Weights of a small transformer language model.
Size: 23 layers, width 192, 3 heads of 64, vocabulary 605.
Architecture: RMSNorm before each block, no biases in attention or MLP.
Training: a variant of Adam for these matrices, 227M tokens.
Each number is 128 + 24 x the weight over the matrix's rms, rounded and kept within 0 to 255. Layers, rows and columns count from 0. Numbers have three digits each.

# layer 6 attention output, 192x192, rms 0.09, rows 97-191, columns 96-191
129115104126140177134153136139120101129136148141145116108116144141169105080148127123110135109136102130150131108127145139072183143164108118179097117116127135128127086147110114139113125114155147129129098134122107130109136103117107147096135151162144136129115118131129164128121145115125141113
115124136165103164152160128180155148117095147149146122147128102149170117144120121130128127132116135099103115123179100104122119111103122114111121119158132085091114091101116169119143144147086139138140152108141099071133124089136185130082126112169109152141116115132122145118101133151142141116
139117160148080111154129146080153172090149150181151157158150099179130120156132049109097103085119198110081102176197140103170115080098067156096145172162171067154153159124096165142188132136087110131137153100151147106120132134134139081144114113121122101130128121122091117067121099183157139125
130139165098154115128122133136145166130123116146140126115125127118104111107129154108126131112180087166190137085087159178140125153114127153137151144084082189104126124154183072120149096100167165132075140153158128164103101079123136239101121129102117102152098178096147154153120105110138122152
096134160131142126126139146123112136133116143133147113124127132142120092125132127111120100114154107123111131118110134134129143135144151124154134093120122125142124134140126119140095116100157120112104081120087156155124128132114103128139118137137142102099115114156146122134134150122117133122
129148102147100146127151137135117098118144119119143128139106115130150145098150097125152126135098145114113126140141127101106136137132122124091116132154163106130133129109112130123133156110142114111145128087112141109129134117157125109138110132145139132117165099128087130107142152157123137106
142165117127123116145111167124121140104133136151118127138112109138151159142117122135158145132106129126132133142120142150115141161124132125153112129128120115126089126151099112112111142124140105124148122120106128127117123156130111111127133157152158140136157141142155127133150149114120161133
143140141140166097116153111122078110148115102098123143150118145086116101086127125142096139157132119121112131130167145132133099132133123108106082082139145107101120125106123113131140138122116161144109151097132148102134105101144146142086097142159136121148143094158105150121158124120135116131
133105126162121127153135095128150139150135135125145098155161145133147101102127151125126098113131175118141132136135122094113139101109110121116126149151130119123148129089149148142132118197076131143129100127144152112139129109109124110138108081158118144122119098104089102103111151131158113130
109153100119128150121129124149112109156133146128117058101109118160113125127154140129175094109179108134158131107092128141137122130133139146153138123092112168131154073120154111125145095141114144099084142142154105131131147125121130165116113124101095178141121156088140123143089121133135161166
153125130126134105125105125129159153137094127122107083150146166146143149136132167139145074112120063089158199086064140171112131146111173159170130096072082166158119129142115129115112094107087095112146081157117090154104181155147063119105134156109105127147135159138158128188114139096138170146
147120159132135120146142157115115173139148116138147111139131123115162110125132111130137119138088150125122141126127139099102139113162138145135125151106098118105110144097143126136139098140115144132160099107130149133109135136112133122142123131142106136141098124124141110128109135118143147127
105132177145144082129119113126103113121132097086128130158117154096108122117141142104101117136131135100138122116141110129065123110140155111095130125134121150132141123086152095092119130165105151116145179115142134084123142109124147140103092112121094188153151093113069131156100148120137103135
107155102127126155125124151157134126121118147138126095061144111166132173129135144118169129133186144139151103130106144112141112152101143122104122139129120137139127146107146123148156116144137110130149126128119097151143154142145132126146144135118114105117137147078124101122121131141144125151
123142101120110134115104137132140112111071132110113132139080119104115144136156193110135100120137142142162111117141143125105122102094113137127150145128124126129137122155155139076164143130110112143156155124154094082121158125155164132119151156085121146146141121098091158152140114154129139170
122090134123129106142137083148154135164121122128157093146139140116132102165169128110119137133121138152106131137143121134139125104152114110125115145100128122130104123136135121110119124099153161155115170131119149129133114113117146140130152150133143131109139144151126144127144094099104086075
116121137133112094113136134094141099171135119132133160176138140128142125142118134135125132115127148148123068125140117125154104132109119118076137152137184128173154129126158148139121139134131107107114164171138131132165102085126171155146139103110119117108147126131137096133128099167131130146
129164137135149162106156143152091123129157173090114093128119132140136122112116113156099061134127142102065135127176108103091164098201151093150104069123131093100114137106099122111089163125121139154144137100078139091138126113109148117144088115177133148115144065164092168138142180117113128121
087129145111151105112079116123197101108097145127069137139147126125097091156090168135146127126163187139104088168143130096124145051150103083058117165143173057082091172105114132117093180140144097161159113083133141121120124148092109133158132124102181105140077084141148104112157145095115136122
116141152112129134128096109152141124127141108122126145144096127101134136104132132100116121148133080143145157086116160160107141149115138155160118101121104122078132103161126139107162141062126152153106130111163114125135116091129129130111114135136123110119145152125175183133108157124141124093
126128114130183119100136100142100127103115121134085117079155104106095142150075116132141175143132124122119111143108137127153146152118127115120132113145148121144114129107122146154088145122127090120128059142108127144108126144138101097145140127139161107130112104155160105123160145142118137158
109093133163129118116126132110146108166129117087129124137147151148119096118117153139059076146154146166124136123145135125104141093111095145103124144151131116092155085137093146098181116113113154134125134111163096096140143114121130110114116092091102142157122139106161145132092136167173135117
114126144099156132107158157182130143119111126090110104130098143094126158131127152180127138172109101106151115110130141157096075130108142117153126113131101120094102114112107133105102155117093102161152113113132118108109107109109129137092139113122149130160137158162146160157152154118145117169
138148184108135154160153204180138200115145131163126098104151143181152136095089093161162095166106112114120099130120159156105088067139119132142140093086111106096071164099136109105081141118104113140144131124132124120098166116111105113104145120141136135151104129151153156161124129057139107121
088133114113157096108100097142121101105137136114134181154133142091114129139138136079106155136171131170140116132099106133149119162138136117134106125134105156116121126113127113146117125124169128151108121123126138151115124122123132148152150150131168117109132167114146124149162120114115106118
141118130139152160097170103140122145088043171126100097105124097138109124123126125146078140130168164126153133140137097107134139113121113128091162199135107135117123162128153123144135123171132149123149159115142159117138120155128146154155116125101111149114106122103099096103096156126123120127
097108154136155125145072100124156108109144133101084145115172145125096115150091170121120129111163120146138108149090146113113113165135115118107093103148133143123131144072117087143122124111165123177165073097116125149141127145131096087153152151161177096132161138110119097137155107103112083112
121139134103156123119163129151092156124110141110143094135126124123111151148145125150148116185105127107132128105127122082091161107171128119161136129147110099147110119083111112149115124104122125093157102092112143123100160134103123112132118130138126126108092085127102131108136179127154135161
150135114160131120092120128073129127167136126129114175144112110119142142141107109127111129117104135132124129132162108088100109141107117110104144131179150101126168128115122150127139126146099112166162135087161147083127105110102134113122101084128119161136137132145104149121126142134148108108
154152124136105179125141160135139157106131167138131130098102119142157132089141137127119083108118118098152114126133131115114118099123135129143141112129113121124128125113129118106135135153116117099162118108132100115125165145132117130102137142128110125140116119098085132136134140136161146164
107122102104114135121100098127146122171139121137125147141100100123164131123119129142151126125118122147101128104143104135143139131135108108119114129131157127111115116139156131166136144113159156133088134143125175137166088115102173152142149106101153105099123140117139128120118133136097106128
106145146146139144129139133111117133119161132122145120123166150129134096132097159124145111102137127136141132114128122125112142108125109111142130115118132095126136098141135122130109137086121116119101100120127127140132164120134092134137141126117142097127124089142158127123140128112148101089
085108156147113151134128121136142122120156138108122102128122129157121115111137129145098037137129146129143112127115091127120150138126120140110145125101112171175140121121162126095139100128123114140136135160143092138102173117128123128133147128110126157123139123087108149154111091133085135132
136136115136116116116141120077096105120120092125143175172118122125138136114117134127098139115105106112142161107117090152113142167104155130133155151117134157112174135161156122136139092160140157106111156153128146135164116139135148146124101116090087174126176140111102095151073151144146138134
172125113147119150111107146086139138103156136132122173121130112109128094133150111106146148112117145135149125158138104113134158189137134133159130173134105147162080145183146114137113148153198096117130127164109146164100102129137151176122126146176160132104130149148118153125182148151114154143
136135099110067096136154132117139093150170087149175146146115159160178117111131080123123142101100109132102143124154112146137115134133128121110101152085137128144113157142136133141085140111165144148129176145098127126147097131131151151125147145141120130100144134161153146130126120128110131083
140161114162131139127145148124110130134153140092152096144154149139151146131151139134168096128127149167123122095108168140140152079198114141125115123083113119124090116116131127120131111090131138133129115126112105138086172106130108131145145154132136118127100108118135137127136107102121164135
140146119119111118106113134135105112106116108127115135117098108126159141118149099103122126116104134127139145119129112143111147149126131148187135119144110115146110114159097132117104144090120113131118099104124107097089154111145117119114099124139136131127100103162168185128140165115165157129
130119139160119143123148118136141150111087134127121101126188133136126147187125124129112117111122148120111093099125124091142116110142110095096116128164159100130125127081133177150120164141137086126149104129125174116138116115079141123150159106133152098088118096119116133138151143123113117121
110139161145100118146143169133110145145147090116149132153124161113126159114111139156131127159086099085106133123126130139142100106121181139107126108079143148152154141081142135151106073161092150094146174133102104123166157158138115092105127127132081183146185124138102055174085085117144139120
130146115120127116128125136133122113148129096138131126143087100104167158132134125137161141139106131144100121147122101160125109147161093138167113100156147103112126139115091078127125132090117076120080065135123170159100083101127096105174097107130189078144098109179194112057188106111147139145
108138108112115150118119119129149113128099112142130157137114123097132127121116128148139120127120122101138135145094082161136132163123160157160172152097101173148136159145163129128089107172130119111103118180122123136133121153134120161107134116088118174134136165132131079157109122129111116156
162155114071107152138123139137142156090145154160120130099124147131132110150147099075157139097145125142154151129100106123161123163111108120151159157146105157139127113130139130151145107178115135133127100126136143135133112133118124128128126129139125138117159151085127093121116143121141163130
121144083155126184108130122119137107174124155114142086108133134153138145111150142123108086107127134120094128124176096138135163147125124127126090113120129129122129150127137133134125142110121104145136132143082141118133128142130170117188134144138099148087157117147140130122128121148074099152
113143162118135091157103120157146139108128111117121138147112138085132139144114130121130118151088111107116147099120136138101101124143163121122120108112129136103165130093135142099123115141094152147129158108152120094133114103122137135110097098109073171146114102133121139147090162107153121139
102129110132144136123174141158128085121121176142145117122090135143147102078166099143113121104173156145132124137121140090143161117163137140123127128131126130146148134099121126129139127146137128136162127111112123129135148128126116094150100121150148124120138138100095134130138114165129133132
097130111107132147123125124140124131123180118139137146105114112104110136155092089119128177144103138142112122146141163122141124147110135136111122132164164118138141105141108142121153132112125131116130144113130120111137119104153148108129111101131131129118139127139118131125142119175128126139
131166145089110099163120144129123114125161093159184166160116145130162145138118124109150149123119141107117103132140142128125115090130115133120128145101146122140116141125155151115107148157137137136153153148120131134107130121114131157107146130117133124146100099135097140148145093138120161152
141151152129084118161117170100153119120145083145144133152124145154163130137138147106162116091119127119131132151144124134128128135123128136154155134114105101111114134152124117141103129162146161136122145121126110107145133140118138128117123125148132157127123123152135125122121140110137140112
125142092108094126156128151117134106150150116131159122135129156169165145095125117122140061105110145131084126107140127109090138108149110114147136126152114111094124116128118130130113154116098146161121137105153136078130145098094148130145118107138120147105102086139137167106115158105112108093
123139075113073157095094143079147123150104085159144150149100109127145140150147112102149147101079156125094104153143089169153121147135141099119112128109146112142104167139140116110086147145138093120121144185076164156137121149130151124173164162083123123091136093173160089143165124133108108162
135084108147149166129127135129147117130144188138126113125114117127154072091153148135110135104162112155173121124108142118139139131104128145111129156111109182148123131113165108128144111156147131111128167167139078144130136139131129154095115135149142163147166178074093124169131106143125156156
163136168160137096139128148098118160114155140091112147164116142085087134124125130153148122173110108146108109121154114137105116127139133088154105080115122106122119096137119094110101139120149135118103124149114161131134116120090139131114117139160164115167149104173143139134166133109145132104
115075164173140123136128129138155133127113116111108137137163109133110098119129133120135153161129166154135100177159161137125117132109078190081144149135146106119154107136137155091212099154110170201121195111192078071125102069123198116109103113140119173176137183080113123094100050148125141079
138175161120150087143128150131099121156138102108145105166125142139126125116105127168116106128134143112101126129151121131088141108158137127127116114113140122138106131115110120099119136143126123116128128121101154108132122101109163127133112109140114129128124095151118142129145152126143126138
096134116126144130141147155144126086142125114113112122158104117149117119125125130179145117136142108146163159129109134128096160130165139129144133110086110139110121122144129077117118106130179164111120105136123144149112137133149097140134105137127126141159112115131116124130117152084132148109
118110151124137125137096114115123102114130119122115136141147137125102093147121129126096131103166124153133143086116099117098155133115137150134119157136115147162136109162133138117135119105138099069124124127124148132123136128133112138139108117101108131103137127144161128151126143142144123121
094125153127124111172119116142162125135092139125125138195138155142124132174092171145113112112126105131149127108114075134112105135155138126130166102138082135123130119094134137131128113149124112151129122115126164133145121127058144144141120128092131112122106159108151128141111130132129101143
148146112116125106158103109135127116129117142125119113147132138157137179185144124098136137119133055096157123104106132122139153118115176161183139077072078157140103154158132133119094099122151109114140114164082064187102179171157113105122175178133122089120130150154141161196155079139111114162
113143102111109124156162157154132132137141143148186141154129165130155153125136099139145153156096149144121112171138079147109105102191094132161128090131101079105114111134087134094130130114136110170130132092117149096098155097120174118155104124135144147167082125143152158100152148085134111069
158123119156114106136143112090131159097117166133137120166141150128143130134126128122107136115107148107092083150176115109149141086166107097133108125135129091142069133103119166128085145150081116130134119129088122106111140127118163112127144147153148109146103076196121151134191110142129158171
114108170147146122143096096142124147100141137115082128118163098106089109146094114128116147138154118156119113114118135142156143122116098103113117097143135114117129097113130151147129138090150109111083056141141166152116145098103100136132147139130164058137105122135180123131146118128114104100
096119119134087086157162128146157127120129119157144147151126119130136137158107100147161165140077140105100113136157110134110096114129122120118118148117137104107100121126099167116119144130124119147144162128100130105125119138109162144108133120130136134133131160157151147137132132155122123134
145179133108137114133127135146105114110102114156116122134101101106106114141132089127151154092165128102148149185145142138114130161107156170130138131093141125118110137173129147100139122175144126146136146127122115120119128127138142138092122120150118158155142151143118132153152117135130176141
087104132128138112109162101153160104100102147126135113135113140139089098129135153169088132125165130111177146139110120081083149121158147097141162127130130148123142135116145095135124143144162138119144114114130136115126129145125140151150114124115119139129107118105076122128116180112107116155
142125101130105127151126148119130140142158123132146089091142149149124125104132142137144134115136105133166137140106157113121128124114130165128164159106064154155107148148134159109143104107144121153160156103132090161101175172159107114111187174143121096114108196106127155136129090125130116074
115124146123132145156095152131161172116145139112131097129109164126093134152140165129084099106129123134123108121170164147113136083179123151175122070085115094101092099138136133097138139102131156135107130122118104114129136091144165132107153142153139111148100119152144177132150126103117128132
105123171140119078166108108174157134072121073136129164134146102095107155176107110096130174155124085154182148084094165154109144114077123163131134161117096132096133093170116159122180107084116140121094107125175105151098141125107109162089121129100130097165078189092195158150100130144150147108
162160118135116120125098137110135121150166124125122127153114132150166139113146147112119110115124159134116118123120140129129132141104096125137110151158142137175149110131134136123149140142130110107124115146145134108120118113125140120127125118154113137088153104113104137105134124159150138167
126106114154099159142138113123135138130128132155152136104146109143141114126153098107120145109119137127132121146140097114150129151111109114124108147143118132144131109135127160134135118154128100147142119152116122132112129146123151117151156144139124124113129130130132130133127118143120124133
133154183158117098133082153081136117123138133123112143160109112124133143134136137090109130113147134162102136109176118154151098113147127144109134125112128105114133132167124121105143141117117145155106181156147146114151071117106157151126109103116132124127118136155150160111115110112128133114
149128142103117148165122142123121163146101128157144122125144119156133111111143142093140133102153136167110129108152113157108151099172094125134110125082115123115089125138131071118129135096155155135102149153107148153137121125111145145150129150134150113134118102133129135102145112113108130099
112117165116117121142132109164177169104106122149135127123144137128115124125102130116118128140146150153132126169136135160142121102113104142089135162106131112075113120156133158102167121166129135173114151144153112113140114131119141146123137131106130154160119160105165115117109098132110150104
097144093093126135124130114164161127102110149137116124122135105139127113163118162128125098112166161128107105144153112118160146112148114101124137124120134117129107154117125122139093159157133126148150122114092133127111118134139154107182148154125137143116144095150120106125131157125080107144
134116108165136150122133144107096134127132123120124092125123111134112135123156115150154159118140109146113157099140128153154166157142125120155087105116140134156131106147105106173110126107131108076103079141103151170124128134153098120133106139135160095127144106182137125126159133137155163152
165146134133182139094120086114118136097105191110102129097138110108098117124139181116122140126179134122118109129150115114156157133151126079131117117129171133156115126149153116154104171139165106105110103157090131163107105130137120128148140142150188093106148083138127112111170124137108159154
101161141125126163139172154151120131101134146118164143118120137108121136095131129144159125144111143136147109148139134124111153123139099094115136137156123118102146107102148110132157138152134147116127119127157139101139134121138133132124121126135127152165120109105089100089114152103132132147
154127111165073164108148131100161125125094129158133131120102100163155117101140121113128099093120141111112107152158111119123154142110118095118097172131167132148131096145136169148101147165127115114137139151110100118107137117129166113142145120145108158115117088152115120127131141163120173159
127086155153129110136148122112143177111145110147156093117168154139114095132122145111123099116143136145172120120119126118156153158084131151131169156134119145157160126171161130140151118151144134094089157134171117149129122123114143162116098100122127119122140161095141128116115101156179121105
125141128139120136122149143149147125153155137141138099094134106156165122111162107116142137110147170138138125169150146126180137164124109169137169192139135134125123139143166099146152136171163157140112149149158138123104081101143158162144095109151128166125142133108100120103114140146126183162
119124133120116129110141093129152099058071137136101103128126137155133107127125121130090125119145158097141118190112130107148111135127143131157172147141107143152103184129110120115102137135129109172169121097134131091095149141149127102167140142164146155113111139146109132132160105087103099126
141151150098099165167075135148155194126166101195141153097146122149160185146100117107181138127091151145121115111113105147141088111134105145141149147141110093150121165121124138124145104075116080125127119120157162144145138154097090132145144092088146092098097148124209108101137100093145084090
129142141126116109146133139126148146075079104144124087121174149143102148177096143163157082151126118091138083123116158115087147103147165140135123111117145128135106144122154115116088130145142089096153101159102124158133137114116126135137159119144144092123100100134126135170149116128108121151
124101159129180133148129100114158174132108170102087108166186160138087094182052189153102075145144120178156129094082154114133133100158126107135128122120113129115105133137134076139111137089225139102127096094137162183108151133116086161142136138108183068115078142099155138111145135064111069065
113120144098131128147082119149169135132169143140100137117107127112115096122124158101129121111168138110140146168097113136102081172119152142141141122103096157145128143116098126092108110137132115165133129138117089118135142146132122119100132160167116176139129141135142123138136133100122130136
159119072176103158126140149106116140121097119150119113081149121151153148153147135128166151103107154134155122126134147104155137138095124141117139176145117141158139137126132132150161118147116111102148125129124127146098137159140141133140120115124120107126123151093130108117133110165159139171
129140121148112118121123130113155128086088127140122124141136128139116118125130153132123117116164178152130101139131114096127135086144110101091144168166150134109121159114148115134131151145150115127150128115139149132117134121129147140188117116101134125125087096090085114105127155117117108135
105164120098078117164085143098143111130180102142137152124138132149155149154101117106119082088131118105099163101105144130158145138124146170133126143079110173164129161134154143153142076129113133106149134178108110161141148168146103094168180140104072125082147144101128095148070076136098127125
124088133132170153122130123135127141077137159108098107133149127125076103100140129154102145125130156109161131157127105090118120090170133137150156145135100082121111134098117158115110128146118104155169095092132122111118138131140112110134113115149142144155086092140135151114145178104154155101
157100151159122125151158142153126131065106139134105079144123129136111105116119145161134111140131167116148120166115114120118110101095117130098156136132106133146138147115153145106138107168072111143155148122167108089146181128135117136104133137116121176172145127106089104146117099123140147124
150137103113120099130126090108085097135138108106162137122143153128137145140146131087091134107097170130118112152162106137133102136121106118132109135124140106141129120163123151089119163137119113140135172111119111089119127116147174116131143148139142154129149110152117155134168119156125127135
094089190143087116192166139117166131109158122120167120181154143176095081132141125143109107127137161143123121162144098113174074100111093154089159175165122117104131163129134155135158121159158154159111174128167179124161105135098159130119136119134151108130111169106132127084127104109105094058
123082113151093149147125130121157140138135125161129116101131089148119085127140119102155170098153113103165162148124095128134115182106152151120136174118125156146165116161138152142162080175140133123138156157137128151166112139146139125097117105136114135134153181105124094125103105174164141114
127109138117139137127089089127099138102129102139104189132107092083110147170117109105127144141114151144131121135120117129139126161083125100109121141162167119125131126137138151145143140143145135115124131117134158125160091133111140133131128118142150114120181140120151077121147140135149118097
160138111125100100119124127123145156126078130124116109144126130137140178148143124120124100130100152135106121132136154143117103117099138149129152143118107144128135143147130160093143138129101129159143182124147119088145126152116164143134150133110095148122146162124132150161113116134101093135